config.toml
num_hidden_layers = 8
head_dim = 64
parallel_block = false
optimizer = "soap_variant"
schedule = "cos"
final_lr_fraction = 0.0
Each number is 200 + 40 x the weight over its row's rms, rounded and kept within 0 to 999. Layers, rows and columns count from 0. The size before them is the row's rms in percent of the matrix's.

# layer 4 MLP up, 1280x320, rms 0.0903, rows 1129-1183, columns 0-63
128,194,173,112,166,191,255,165,200,221,195,242,153,181,199,146,220,224,193,158,162,140,255,188,231,193,249,189,253,182,334,264,167,171,210,254,167,201,172,263,177,183,248,221,219,227,235,182,162,144,181,177,174,176,200,112,218,204,103,196,242,182,182,189,155
100,161,162,183,231,220,248,196,192,179,239,183,200,163,181,219,204,226,189,182,210,264,194,153,186,214,199,219,175,240,159,243,154,225,181,231,243,196,195,203,164,227,210,259,214,215,221,160,223,146,233,211,162,194,249,204,164,215,169,191,251,166,194,157,203
116,182,182,262,183,216,134,148,268,257,231,228,212,245,226,242,166,276,175,193,126,193,187,215,250,155,159,222,175,193,202,200,233,256,166,216,218,217,218,183,196,223,152,185,233,213,147,214,203,184,263,189,226,159,181,136,218,247,182,210,192,178,196,241,215
097,229,202,220,203,151,197,117,143,155,174,194,183,221,117,222,211,203,200,228,122,235,156,214,195,173,148,126,214,249,223,176,211,178,203,163,169,224,271,197,161,233,205,170,232,204,252,205,172,229,214,256,183,174,173,153,209,238,243,160,213,284,161,231,205
097,249,271,116,221,134,195,207,188,245,198,158,180,173,225,291,211,194,188,186,146,190,154,200,207,204,179,219,249,166,266,146,254,182,161,231,171,136,167,205,184,199,142,156,275,209,217,260,258,280,225,254,169,212,173,135,195,188,139,169,255,211,114,188,224
097,195,220,283,158,169,259,196,193,175,105,149,196,159,151,207,193,207,219,193,197,253,241,165,152,246,195,237,275,159,160,169,208,173,241,198,223,223,208,163,307,235,209,144,230,204,169,226,232,255,125,141,190,224,236,183,165,248,177,179,170,188,257,148,249
097,204,166,178,151,215,241,209,117,155,156,206,148,206,227,166,174,296,197,206,205,156,197,246,158,161,253,222,137,250,186,248,245,196,169,253,255,210,175,225,185,106,232,145,146,205,190,202,183,214,142,101,174,221,210,230,211,220,141,214,179,186,176,179,212
096,230,232,210,100,143,195,241,300,230,211,230,212,151,197,255,191,160,212,198,144,158,208,198,235,193,245,193,212,173,232,224,224,215,179,170,259,234,175,223,174,210,162,203,205,191,146,222,258,210,199,239,253,171,199,185,190,198,236,170,215,155,166,201,202
089,123,170,190,178,235,134,235,252,231,251,102,198,254,171,166,233,150,237,214,195,219,223,232,132,141,193,106,220,220,229,162,208,159,229,171,220,185,207,209,172,192,177,213,222,267,110,243,185,251,201,268,233,233,193,230,215,197,221,247,231,261,239,165,267
111,203,242,185,192,202,176,224,246,106,291,137,220,153,217,139,167,162,199,176,224,216,261,189,258,193,161,237,159,220,236,205,218,239,221,122,225,208,233,139,140,225,190,201,201,209,219,243,201,250,184,235,267,235,223,218,145,243,179,210,176,202,178,164,197
098,177,173,229,119,230,259,269,168,189,257,176,212,181,203,162,117,210,154,165,132,246,232,284,231,181,242,184,162,148,174,222,188,212,290,211,216,288,134,179,220,254,155,240,220,257,136,222,200,166,141,182,144,152,257,237,203,155,259,289,137,206,192,141,162
104,189,145,230,159,256,310,254,218,139,229,198,163,176,229,204,312,147,254,134,166,168,267,133,153,166,198,233,187,153,142,182,234,227,257,248,155,202,162,136,206,283,127,135,294,239,230,234,81,265,186,210,234,148,166,227,219,275,274,196,224,188,226,230,212
105,267,213,227,159,172,198,228,196,213,271,244,182,166,252,279,174,223,279,225,171,186,174,186,236,117,255,267,155,236,263,222,248,229,252,200,219,99,182,184,241,151,217,223,230,261,186,210,205,211,175,172,195,208,209,265,251,186,223,205,291,233,193,157,171
094,210,164,169,253,134,227,232,206,162,199,162,167,267,234,238,222,196,155,193,243,257,194,198,146,201,141,202,254,267,255,257,180,193,247,246,202,175,206,222,240,167,149,201,221,219,212,175,291,181,182,90,201,170,186,244,139,206,173,160,114,200,232,255,241
097,220,165,166,244,159,208,175,246,158,214,196,221,192,143,186,169,213,179,220,175,207,235,230,308,198,225,215,134,178,247,232,193,210,262,245,262,237,247,198,224,200,162,176,221,172,192,215,155,260,169,196,284,197,194,231,170,215,290,197,176,177,203,185,257
106,217,128,199,224,167,240,254,175,143,125,165,205,213,206,205,157,171,146,164,221,189,186,192,215,223,247,237,119,211,224,149,235,161,242,170,207,221,180,182,237,267,200,298,228,200,197,261,154,215,203,247,246,111,260,264,219,250,173,214,251,245,174,123,249
104,203,171,196,200,183,186,132,169,216,185,194,197,228,213,212,146,204,155,206,120,222,241,169,228,171,199,222,293,200,166,254,170,269,202,182,222,215,121,205,195,186,239,197,191,221,174,274,157,160,147,274,139,245,143,153,221,115,138,218,212,254,191,189,165
087,197,212,170,156,209,203,173,205,134,187,171,232,183,229,176,151,254,188,219,169,242,252,240,160,215,181,186,201,216,266,97,189,229,160,221,277,210,216,189,213,215,188,164,189,200,265,200,245,191,216,226,169,181,175,181,170,210,143,245,261,179,203,178,226
117,238,268,145,138,219,137,165,168,216,171,198,211,230,257,264,170,179,243,200,87,185,118,143,225,194,129,203,200,261,213,251,244,255,181,133,208,164,158,210,199,204,128,130,161,231,92,218,247,165,146,200,243,179,163,199,232,153,167,179,146,223,215,218,256
101,164,281,245,248,188,305,200,251,154,200,188,210,183,184,208,232,170,198,230,175,179,227,213,147,205,232,221,202,164,195,183,207,242,201,167,180,186,150,179,169,204,202,211,196,203,212,212,159,255,174,187,189,159,158,247,201,240,141,183,218,241,184,191,273
094,184,206,203,163,230,215,171,251,180,305,192,152,227,245,235,215,181,196,118,209,180,103,219,132,222,218,168,214,164,194,72,245,204,184,221,229,206,179,229,162,183,227,143,259,210,211,241,145,223,176,250,272,247,190,185,161,137,216,139,230,267,192,172,213
106,225,242,224,217,219,135,210,203,149,188,222,263,133,226,195,228,174,256,131,228,223,226,205,269,229,196,194,193,125,105,198,227,225,186,168,206,177,223,237,201,179,181,224,154,228,186,178,180,205,182,201,166,195,157,242,163,266,257,243,174,171,228,212,217
101,164,137,202,162,210,182,207,251,175,136,209,152,98,208,251,271,135,212,197,249,224,203,237,168,221,197,192,201,136,241,195,269,258,154,200,214,176,168,267,219,196,230,238,147,256,199,170,235,205,129,232,200,178,182,176,259,151,224,160,208,184,238,184,189
100,223,205,186,208,200,221,249,191,146,174,122,137,208,190,179,174,245,175,206,171,119,180,213,194,248,237,147,280,218,233,272,141,196,252,185,259,163,157,247,267,234,214,132,216,183,160,167,196,220,200,190,274,139,168,121,294,229,249,200,131,165,239,258,210
093,209,228,319,184,153,302,230,176,203,268,242,197,263,189,186,221,244,218,188,193,234,255,215,123,175,203,264,245,123,188,259,294,197,216,239,206,242,187,174,230,156,218,191,221,196,156,207,169,169,210,204,250,153,139,225,210,191,245,199,209,198,212,141,83
106,184,211,195,210,194,213,212,173,248,236,247,202,220,176,254,241,182,218,198,272,265,191,173,258,204,181,257,229,195,178,143,166,96,202,217,141,213,178,211,254,171,206,237,248,226,202,197,214,224,239,251,203,126,241,246,222,189,155,224,174,197,244,115,206
094,114,188,224,230,199,150,154,222,187,211,206,206,180,239,209,194,181,206,222,211,241,185,243,228,208,284,187,202,203,252,164,269,221,200,183,268,221,185,257,176,196,170,161,262,239,171,155,200,213,241,116,186,145,219,211,239,185,209,211,165,213,96,214,201
094,277,278,209,265,270,146,227,219,200,247,238,241,197,161,199,163,155,181,226,151,188,186,203,194,213,173,225,209,183,206,221,142,203,169,253,167,174,236,102,195,235,153,229,170,228,225,192,169,212,212,175,187,214,182,184,143,199,215,167,184,234,284,174,258
117,123,156,159,202,274,182,153,164,158,252,245,160,194,185,218,202,179,248,228,171,173,149,254,204,291,130,221,137,196,173,212,210,211,209,143,236,194,157,139,163,174,171,233,190,198,202,228,177,188,251,145,252,277,244,200,189,172,248,179,247,248,180,240,203
101,168,191,166,199,227,159,196,241,207,183,162,226,279,169,176,250,140,215,171,149,178,296,257,193,126,193,203,176,240,226,202,189,213,174,182,185,249,211,161,199,205,223,235,230,177,249,172,184,172,221,231,228,130,264,200,250,167,174,205,246,169,170,211,211
095,240,156,206,276,215,213,258,224,234,241,175,238,262,223,294,172,210,160,234,179,149,202,168,157,243,216,213,247,225,237,128,261,215,236,166,192,277,224,273,218,177,245,183,189,250,290,149,161,209,178,186,299,273,229,212,268,200,181,199,223,237,213,240,210
095,205,175,193,185,195,208,140,169,215,243,146,240,177,141,244,194,180,210,237,213,203,153,148,161,184,160,242,119,182,227,185,156,223,117,234,102,239,203,158,204,230,199,226,220,185,151,222,133,299,163,137,259,246,238,129,243,168,228,222,134,200,214,184,226
094,228,161,223,268,191,230,263,147,186,220,162,93,151,159,199,154,215,204,172,192,237,205,191,187,204,203,212,256,171,193,252,166,265,283,261,151,182,211,206,229,221,193,225,172,171,185,276,178,242,132,182,157,164,157,198,179,241,159,176,191,188,179,169,126
093,182,126,149,223,214,254,176,85,118,250,231,214,207,201,200,139,293,199,187,171,178,165,185,240,134,251,213,233,147,206,223,155,148,189,226,214,244,231,181,148,245,217,208,242,196,155,170,224,202,221,123,235,192,202,213,181,176,203,181,259,151,196,162,253
105,303,131,211,291,224,152,199,174,166,206,263,253,196,179,269,179,224,222,129,240,231,132,223,238,210,241,211,186,267,195,245,288,205,196,200,233,190,190,181,204,262,221,219,221,241,246,159,144,99,283,203,194,170,206,176,247,143,79,143,183,171,200,169,196
108,207,129,236,204,189,203,109,176,168,254,190,295,222,130,201,143,218,212,121,184,125,224,215,225,196,217,240,172,241,196,233,245,161,243,120,245,208,281,217,146,198,158,182,242,265,250,208,165,234,205,158,243,174,148,202,141,190,239,173,153,172,233,213,261
110,198,169,166,178,203,195,204,234,207,142,250,167,177,195,215,173,178,213,258,174,143,187,172,343,176,209,151,208,237,233,182,221,182,269,178,268,278,196,192,160,95,243,218,127,164,264,135,189,285,169,253,250,210,156,219,174,197,186,182,214,186,206,123,219
084,205,180,122,200,209,202,203,235,257,241,184,200,228,258,215,210,135,244,187,187,119,219,230,137,263,210,175,119,160,178,189,171,248,256,181,173,209,186,248,229,203,186,218,254,193,194,158,187,204,229,217,183,160,202,202,220,259,240,192,251,188,198,199,276
094,183,235,201,224,182,220,118,121,168,152,173,198,186,213,204,177,287,157,154,212,235,261,223,253,234,194,200,225,172,212,154,216,197,188,223,221,118,198,248,213,212,167,178,210,237,165,209,211,190,229,275,229,220,154,241,169,156,85,219,229,223,188,228,74
090,183,150,206,189,204,249,173,154,218,265,179,252,178,205,231,220,149,258,212,234,230,242,210,240,183,180,193,186,228,194,180,183,205,178,115,165,257,205,188,170,195,218,253,189,186,169,212,180,235,223,209,215,201,187,136,233,206,219,188,195,218,161,235,227
088,221,189,159,229,153,214,228,196,173,236,189,222,182,174,149,218,190,206,291,208,262,197,148,174,164,217,251,190,226,148,115,237,246,192,204,182,153,211,179,239,228,311,195,225,221,259,189,256,242,153,217,249,170,236,134,253,163,175,189,199,116,222,259,134
123,153,178,185,157,216,199,200,238,264,149,177,206,293,236,197,191,200,252,149,232,168,140,225,212,184,209,178,210,178,158,218,146,164,192,148,168,155,206,222,179,144,230,238,182,186,214,191,151,186,165,212,152,236,237,230,230,136,194,231,201,163,200,230,237
098,193,204,226,160,155,164,265,259,201,235,132,252,254,253,165,184,200,133,248,168,213,204,150,177,206,178,221,174,178,194,233,245,144,128,255,219,154,172,140,134,184,217,230,266,115,291,247,118,179,161,176,196,122,211,227,178,201,199,278,187,193,225,180,134
098,243,145,208,190,206,141,96,195,179,185,189,156,178,232,227,210,146,294,227,212,199,216,204,244,289,212,250,163,99,175,161,181,218,204,231,129,233,184,161,267,218,163,216,262,251,184,225,218,224,181,197,228,128,175,190,291,204,158,138,255,182,210,195,262
103,207,129,178,203,175,234,156,170,163,100,239,186,178,238,161,129,171,224,171,102,221,151,239,206,124,151,157,163,301,184,197,217,201,201,226,223,210,226,167,174,177,129,156,153,198,189,204,190,225,200,211,186,189,173,210,157,195,152,225,250,231,206,157,257
092,275,245,168,213,273,173,128,183,203,145,211,210,172,175,166,147,218,206,228,241,213,165,202,219,187,203,219,172,159,154,165,251,125,179,120,187,198,208,215,179,260,289,170,233,255,117,203,223,183,186,173,197,173,191,231,160,225,188,182,211,306,215,274,101
110,241,179,210,293,201,214,232,234,225,193,252,177,243,281,154,251,151,150,199,226,205,240,175,233,218,165,208,201,254,263,232,220,255,219,243,223,238,135,179,202,188,164,168,210,264,152,258,216,129,201,253,168,149,104,208,164,217,243,127,205,236,193,221,205
106,158,216,314,164,178,188,161,162,227,200,206,288,214,202,98,138,200,229,199,201,240,230,201,185,245,201,221,205,207,241,137,247,152,224,165,228,235,216,213,187,262,174,164,164,271,152,242,231,183,95,219,189,108,273,211,225,202,200,221,134,157,189,234,166
096,305,275,151,209,233,215,183,225,146,205,156,227,163,168,199,214,218,226,218,222,165,248,176,174,161,229,244,239,177,187,194,220,206,188,199,235,217,150,158,155,241,227,172,202,167,184,227,147,250,147,174,180,165,227,227,198,234,169,170,182,246,218,239,211
099,205,180,230,163,154,218,203,216,203,142,250,156,132,166,152,206,141,156,189,163,165,220,225,245,218,126,314,236,199,210,282,194,145,163,157,177,222,189,288,210,252,182,246,232,169,178,135,154,193,192,221,194,194,182,180,104,168,229,202,218,197,168,252,193
100,244,210,218,220,287,176,212,229,158,257,133,180,226,191,154,246,138,165,247,194,163,177,161,242,212,223,153,137,219,311,233,200,210,143,243,146,187,136,253,158,209,278,225,155,284,206,226,263,145,180,189,204,196,160,130,200,182,164,207,222,144,219,164,224
098,269,163,220,90,251,238,165,196,118,211,260,257,212,232,148,202,192,180,177,209,235,172,200,188,134,288,214,132,195,190,185,226,215,247,177,193,203,182,192,228,204,214,213,192,189,185,190,184,195,229,187,174,234,167,178,164,240,191,229,218,231,184,157,175
089,186,171,196,146,162,235,218,232,168,191,264,219,161,212,191,151,261,185,226,136,228,254,199,167,187,240,233,167,172,213,205,203,244,216,177,165,157,198,161,232,89,187,153,254,201,150,256,221,216,263,164,93,198,191,181,235,236,225,239,213,159,170,218,220
097,175,179,136,228,235,190,156,187,294,255,156,201,221,160,210,218,200,145,183,158,242,141,147,187,161,223,192,193,179,185,244,203,222,144,140,263,189,206,219,201,259,204,206,178,188,195,94,253,148,209,164,223,220,214,230,151,227,202,224,177,248,186,161,177
116,184,187,233,209,205,236,97,119,225,215,185,185,267,215,194,263,171,148,175,210,181,144,162,299,220,163,166,124,165,301,252,187,178,212,195,170,263,228,171,227,161,153,205,197,198,149,193,108,179,128,240,166,181,136,210,135,193,230,215,221,175,199,177,187
# layer 4 MLP down (transposed), 1280x320, rms 0.0962, rows 1129-1182, columns 0-63
139,261,182,182,129,138,234,191,165,250,200,214,173,240,178,132,284,209,160,169,271,235,216,218,219,195,182,140,218,164,279,289,282,259,170,225,182,205,163,227,140,215,210,210,205,222,270,160,210,187,239,183,150,176,225,211,226,215,148,204,162,157,201,235,235
090,152,221,215,238,242,141,189,181,168,147,141,153,166,221,150,207,242,223,172,133,174,169,100,197,177,132,171,222,167,191,188,152,295,196,224,207,143,238,225,160,180,273,142,197,280,249,228,219,222,214,170,182,196,230,176,243,262,201,154,170,184,247,151,168
106,253,278,172,252,241,269,190,157,185,239,205,246,149,224,237,174,318,193,199,248,181,185,165,239,231,194,218,289,202,113,225,240,313,165,200,280,205,218,199,177,202,202,205,153,257,205,192,156,186,240,142,139,209,231,185,194,217,157,207,173,194,216,197,142
106,225,121,238,202,167,237,145,202,136,268,161,205,167,243,122,161,138,230,167,168,269,141,261,223,210,152,209,192,186,189,149,269,113,221,197,118,185,176,199,188,149,172,218,218,174,265,186,199,186,215,250,174,189,192,170,269,188,226,150,168,262,246,134,234
096,200,216,185,126,239,220,179,186,166,165,205,201,191,164,160,201,92,241,160,223,248,117,252,225,247,225,108,168,215,202,231,231,183,233,145,251,186,204,240,251,218,230,202,171,220,235,191,164,135,211,235,279,186,195,243,221,198,245,281,156,220,206,162,149
092,165,161,206,199,197,165,222,214,188,216,261,183,228,215,189,198,138,152,233,221,235,207,272,171,180,201,126,173,197,219,92,205,155,209,199,184,166,208,174,264,227,326,230,238,152,225,237,254,210,191,239,214,243,231,307,191,142,217,201,258,194,259,151,263
102,201,174,181,104,197,274,213,197,223,145,237,225,143,164,104,246,99,221,131,222,264,262,250,162,228,224,200,170,225,207,180,174,150,195,201,214,188,146,258,278,243,209,174,163,224,170,216,252,145,218,199,170,144,111,154,158,171,164,222,211,240,212,166,239
084,129,274,153,258,165,206,206,172,206,266,207,220,182,221,173,175,202,245,235,137,263,177,250,191,169,206,113,119,197,186,173,193,188,194,226,103,174,186,179,283,259,249,195,168,162,184,174,151,250,178,180,213,161,243,261,171,183,119,192,191,216,158,129,176
087,137,118,252,180,183,231,191,165,218,194,246,232,218,207,202,190,242,196,251,285,255,225,157,233,211,240,227,275,229,185,234,161,166,147,203,132,213,168,212,235,147,270,221,181,153,153,152,184,203,323,217,183,121,225,213,164,162,238,223,198,251,139,115,179
101,210,188,153,293,206,181,215,239,224,197,272,200,255,235,218,189,271,241,198,148,298,116,247,197,180,164,116,248,225,203,224,211,210,149,222,167,168,176,255,183,192,229,216,243,189,249,161,230,103,175,208,187,177,208,235,126,208,189,211,140,181,248,172,137
096,257,224,201,261,228,216,163,188,258,224,172,117,147,236,216,286,234,121,228,206,126,237,148,201,154,146,278,266,243,295,221,226,229,110,192,277,164,253,206,236,230,228,238,107,244,178,260,257,226,179,202,193,231,196,205,189,173,165,266,215,155,222,257,273
107,200,229,187,204,235,194,204,206,212,180,245,289,169,242,217,188,190,189,157,186,172,284,215,207,233,187,212,204,237,150,253,190,209,187,160,197,112,192,271,174,192,176,159,170,231,163,150,210,254,215,207,227,180,193,263,165,173,230,237,213,155,169,165,163
104,183,192,225,218,188,202,193,148,266,155,166,188,246,102,236,236,215,79,212,218,240,217,250,166,208,183,185,233,189,238,285,179,210,225,201,208,251,168,273,114,201,214,197,259,265,218,269,168,200,150,147,177,168,171,166,209,147,252,199,229,177,120,160,217
108,251,138,204,255,222,205,199,196,235,235,175,173,227,162,177,167,134,256,242,169,217,235,262,150,188,206,195,237,172,239,269,250,235,187,222,227,200,284,136,182,148,242,179,161,219,186,164,184,213,166,186,146,149,185,222,146,214,191,273,214,187,185,235,240
093,186,254,218,149,220,221,219,185,231,142,229,175,216,216,204,204,163,266,210,249,154,197,209,111,185,271,226,253,186,173,154,208,211,151,181,65,147,150,129,200,174,214,220,206,213,250,241,219,160,168,184,141,154,251,206,183,214,164,144,201,223,202,221,145
110,187,183,263,279,161,286,195,206,241,247,135,168,221,227,219,204,262,219,172,216,153,281,156,177,217,196,247,248,172,159,268,220,124,185,190,257,179,231,198,231,309,196,256,189,199,311,228,275,224,83,209,202,191,226,231,268,207,191,187,179,201,200,129,232
101,271,146,157,129,197,233,162,178,183,175,156,199,196,188,268,139,171,148,203,164,220,221,144,249,185,118,189,175,135,173,215,226,167,205,236,178,167,170,177,164,235,210,187,197,292,197,210,273,209,197,270,165,281,254,173,219,182,149,176,166,262,142,190,215
095,171,209,241,268,228,164,229,221,234,158,207,244,238,188,208,229,184,272,243,148,215,170,148,191,200,217,172,186,241,137,236,159,164,253,197,181,189,196,281,188,222,263,252,209,153,125,176,216,126,157,207,177,163,241,194,253,166,202,173,151,238,193,119,171
114,263,190,224,256,130,177,190,196,269,128,192,279,198,191,196,206,178,208,224,245,210,258,229,173,222,190,229,166,260,117,262,170,262,74,216,218,241,163,142,211,162,211,205,120,160,162,227,178,179,295,199,194,241,178,229,199,187,180,176,248,127,167,201,129
097,247,157,223,209,234,138,205,226,146,177,146,295,180,142,226,180,240,111,196,244,193,200,189,254,188,214,225,179,142,159,174,204,237,203,220,220,212,243,194,147,215,221,205,239,201,136,94,169,192,182,236,167,167,194,159,188,220,202,187,174,173,164,186,140
076,239,145,145,198,202,198,236,163,207,141,176,267,220,204,208,248,155,172,241,254,166,164,159,201,191,190,134,175,201,112,211,189,164,243,187,226,191,186,226,250,240,225,240,161,164,195,236,216,142,195,183,208,169,236,215,184,231,183,259,259,212,192,170,165
100,122,188,202,200,193,221,146,143,271,170,210,213,202,260,211,185,244,180,166,176,227,181,223,237,180,190,183,256,160,161,191,131,170,159,173,215,158,256,263,254,147,167,244,166,129,151,113,242,267,168,219,224,234,188,178,211,124,190,276,214,203,246,266,146
104,167,242,171,176,210,148,255,179,195,226,241,248,231,260,138,197,222,199,218,150,234,225,183,196,148,205,174,179,153,137,227,243,179,147,192,199,159,168,206,247,186,190,164,206,183,213,236,192,195,243,193,200,249,175,283,168,268,263,219,119,191,101,236,251
099,119,273,189,211,179,121,236,224,168,217,185,171,267,165,238,112,245,169,155,202,226,174,196,230,199,224,245,198,200,215,182,228,177,222,214,267,240,180,195,274,111,190,200,165,244,208,236,253,132,275,181,157,248,179,171,186,177,193,217,182,176,253,196,166
092,229,134,136,156,234,206,200,248,271,219,185,233,163,196,263,200,167,292,310,191,165,117,227,208,139,271,189,175,179,188,169,261,285,159,186,178,172,174,249,165,147,217,207,237,216,173,143,212,199,182,214,178,287,144,127,195,174,198,198,183,136,200,174,161
077,194,185,195,209,227,212,161,121,229,183,167,230,204,243,158,175,180,134,245,232,130,195,144,186,181,276,181,182,245,237,266,169,326,212,178,156,71,186,166,172,221,239,217,146,124,163,169,184,164,180,166,219,181,180,218,182,252,170,141,201,197,248,239,190
097,188,194,166,182,199,211,170,147,208,213,183,267,158,224,207,226,218,129,269,242,125,155,197,195,226,150,179,191,226,151,211,229,250,226,264,163,196,195,183,229,338,239,153,209,210,250,235,244,134,221,215,216,236,237,187,256,210,159,192,304,195,257,191,195
081,168,189,227,254,239,233,137,252,243,138,218,214,234,193,152,185,222,240,185,230,162,229,179,208,212,287,157,154,202,208,260,108,137,129,174,150,240,162,220,209,230,158,177,209,140,146,179,225,276,209,125,156,205,268,190,170,181,238,184,196,119,198,257,155
110,202,271,155,303,198,228,224,102,192,181,169,244,142,206,212,116,204,219,143,201,116,162,225,243,190,172,189,165,222,231,164,211,203,255,191,162,232,212,191,147,150,262,162,135,194,264,205,270,141,174,278,185,244,215,208,222,257,200,198,221,191,227,203,199
102,160,195,174,179,213,183,187,153,173,120,194,245,223,193,223,125,209,180,273,162,125,185,151,260,203,181,169,203,213,166,297,177,199,188,223,164,173,245,205,195,199,230,187,140,170,211,135,274,206,183,204,181,255,185,254,113,239,266,170,180,233,151,172,175
097,148,314,233,228,208,203,205,120,187,222,210,240,188,148,186,168,199,157,205,225,183,187,198,226,178,199,140,142,208,281,136,160,197,152,238,206,218,239,176,267,252,143,155,186,168,212,191,233,215,175,133,270,146,231,228,210,222,328,163,113,176,220,197,226
090,219,179,301,247,219,189,221,205,187,201,246,185,181,185,211,160,205,180,170,221,240,192,225,187,215,267,200,251,248,142,226,189,174,190,197,203,150,164,234,131,192,231,107,125,248,196,201,206,172,208,198,174,190,230,186,179,244,215,201,195,201,144,197,126
097,175,258,164,235,224,193,232,191,155,172,246,197,184,196,200,191,227,158,204,184,273,191,177,233,158,151,217,224,167,160,173,241,159,132,214,304,194,295,204,253,222,256,233,186,199,233,211,305,150,170,184,272,242,242,205,255,116,212,159,183,249,252,185,239
096,227,186,232,171,143,238,206,202,213,176,175,182,232,232,229,265,111,162,220,171,210,225,205,190,162,190,238,200,228,154,246,208,192,146,193,200,182,147,170,157,229,232,237,145,211,183,234,152,192,256,250,196,240,168,166,242,221,202,166,226,220,225,278,234
109,169,218,192,283,139,148,227,200,187,258,181,185,183,150,172,175,126,255,185,195,204,199,173,170,155,187,129,223,144,238,171,175,204,224,113,149,219,197,183,173,190,183,201,293,210,230,197,189,206,171,144,141,160,231,196,142,132,245,151,220,266,220,174,262
112,234,190,203,201,239,215,217,257,222,193,205,252,246,142,149,226,219,107,140,196,194,191,193,200,195,160,174,190,174,167,230,190,290,238,165,214,264,76,230,129,164,130,186,160,229,198,120,190,245,185,187,211,149,173,196,260,227,193,246,237,186,195,191,192
111,213,181,198,209,136,237,149,182,238,221,224,204,207,168,223,173,322,243,218,230,234,200,153,255,231,177,240,256,245,255,309,119,219,229,208,219,169,216,177,183,173,153,173,146,179,241,133,150,180,184,213,147,224,210,223,208,188,250,167,178,204,208,195,248
089,168,182,261,281,224,256,147,215,215,153,179,174,210,209,239,300,197,184,218,121,149,218,186,256,175,335,140,172,188,239,179,169,244,259,209,177,214,227,135,170,214,189,202,197,225,264,103,204,168,256,300,191,137,234,197,170,240,216,228,239,185,144,233,171
100,178,148,186,193,162,189,155,192,277,235,158,230,194,165,220,204,199,204,264,121,265,175,208,162,181,284,204,207,164,149,176,86,208,181,168,208,221,255,234,184,124,195,255,177,168,173,222,256,224,135,151,200,192,173,146,165,189,268,192,187,184,178,250,186
094,140,147,135,169,284,245,286,123,203,181,121,203,201,149,248,205,173,213,265,247,184,185,199,256,182,197,251,198,141,249,203,156,180,166,193,191,232,176,248,192,227,205,206,156,259,280,77,229,257,213,229,173,197,207,221,150,186,231,222,209,207,150,149,170
089,147,186,193,140,158,223,202,203,280,222,197,118,155,218,200,216,198,166,170,213,211,255,151,173,237,258,268,207,182,214,130,226,205,174,266,228,170,159,208,202,114,137,135,210,239,181,206,211,162,135,246,148,219,161,223,211,226,276,259,177,246,182,149,154
125,202,226,190,92,168,225,251,215,207,244,189,200,223,131,248,205,152,152,149,225,257,152,173,153,207,246,141,202,247,189,245,221,221,201,153,162,182,141,247,194,135,191,154,182,151,181,260,177,249,133,194,130,230,169,221,180,229,116,170,148,112,193,193,262
091,201,143,230,216,237,172,208,165,259,107,212,166,271,238,195,177,241,202,171,201,203,239,161,206,149,178,248,214,213,189,225,196,211,218,259,213,201,249,205,178,270,158,192,204,176,244,219,155,211,259,196,175,281,266,222,160,133,198,185,240,202,111,209,242
096,210,238,201,228,275,204,154,233,217,216,265,257,167,160,208,199,279,188,185,168,203,262,224,233,153,163,257,213,207,212,249,184,184,233,209,153,238,252,151,139,279,218,207,265,245,252,311,252,201,184,256,259,218,191,225,181,196,226,239,243,189,193,160,116
107,203,199,112,291,174,213,213,193,130,200,148,158,275,197,122,152,275,203,182,227,224,238,251,172,217,281,177,143,173,236,179,285,188,254,146,194,213,216,190,176,221,244,205,183,209,196,216,109,153,193,181,124,226,231,195,168,208,232,215,178,205,149,260,164
105,283,158,177,207,169,209,211,232,196,166,158,122,140,204,247,193,219,250,261,165,184,230,231,183,189,208,164,133,201,175,207,235,234,201,223,174,202,162,217,209,241,200,177,187,215,276,238,210,203,231,152,174,219,161,215,197,188,182,206,166,244,244,162,249
106,189,262,144,164,215,191,209,207,149,206,276,237,125,189,218,165,187,156,246,181,191,230,180,237,139,193,157,248,171,252,200,202,166,264,197,239,139,210,253,162,234,249,239,221,139,193,231,165,243,211,243,154,224,244,240,163,201,221,251,234,199,186,193,307
106,246,96,184,299,142,194,193,163,177,201,219,179,161,187,237,182,224,285,233,165,184,180,177,191,201,212,186,199,324,169,216,163,260,163,283,224,232,245,203,211,191,257,301,195,163,158,144,193,235,231,163,220,163,190,188,169,125,227,254,151,214,152,200,209
093,146,212,306,230,185,249,198,207,233,179,209,113,239,179,201,208,176,212,216,161,144,223,227,171,189,139,98,205,139,210,171,176,191,163,166,211,228,215,166,266,255,256,229,140,171,273,214,188,213,239,247,244,234,208,172,225,174,206,172,233,180,181,189,170
088,214,216,180,195,149,209,218,196,213,185,165,245,169,256,242,248,209,141,222,188,155,174,224,215,188,276,278,238,245,236,215,112,228,180,209,136,176,214,213,218,196,192,178,142,200,203,148,205,266,207,229,179,228,184,180,204,240,231,176,189,189,160,228,249
108,204,170,311,185,194,233,190,223,147,87,240,172,239,203,239,248,205,209,176,175,297,182,173,148,180,224,127,194,142,265,200,187,94,204,181,191,228,198,134,178,239,234,151,185,250,119,169,209,219,245,267,228,215,206,177,184,213,262,157,252,236,200,163,252
096,222,133,196,187,222,202,219,186,147,209,267,219,280,163,198,175,145,178,146,157,191,253,214,220,241,138,103,228,186,212,217,159,185,226,191,170,150,247,176,112,150,263,246,190,348,184,259,153,228,172,260,168,226,174,143,243,158,171,166,247,198,203,217,167
102,186,266,245,139,242,205,178,179,204,222,221,198,189,255,226,249,292,178,187,242,226,201,198,207,200,269,227,209,244,123,203,131,237,219,273,203,220,232,216,236,235,177,163,200,113,235,246,130,166,142,258,217,156,169,141,138,245,176,287,161,180,166,208,224
100,162,219,138,226,154,241,297,268,202,193,189,271,180,162,148,253,211,201,128,182,151,228,302,198,178,177,208,159,160,215,191,263,101,147,269,211,179,205,178,204,203,118,216,188,216,146,178,213,213,172,200,151,193,212,151,179,196,197,216,215,145,223,101,229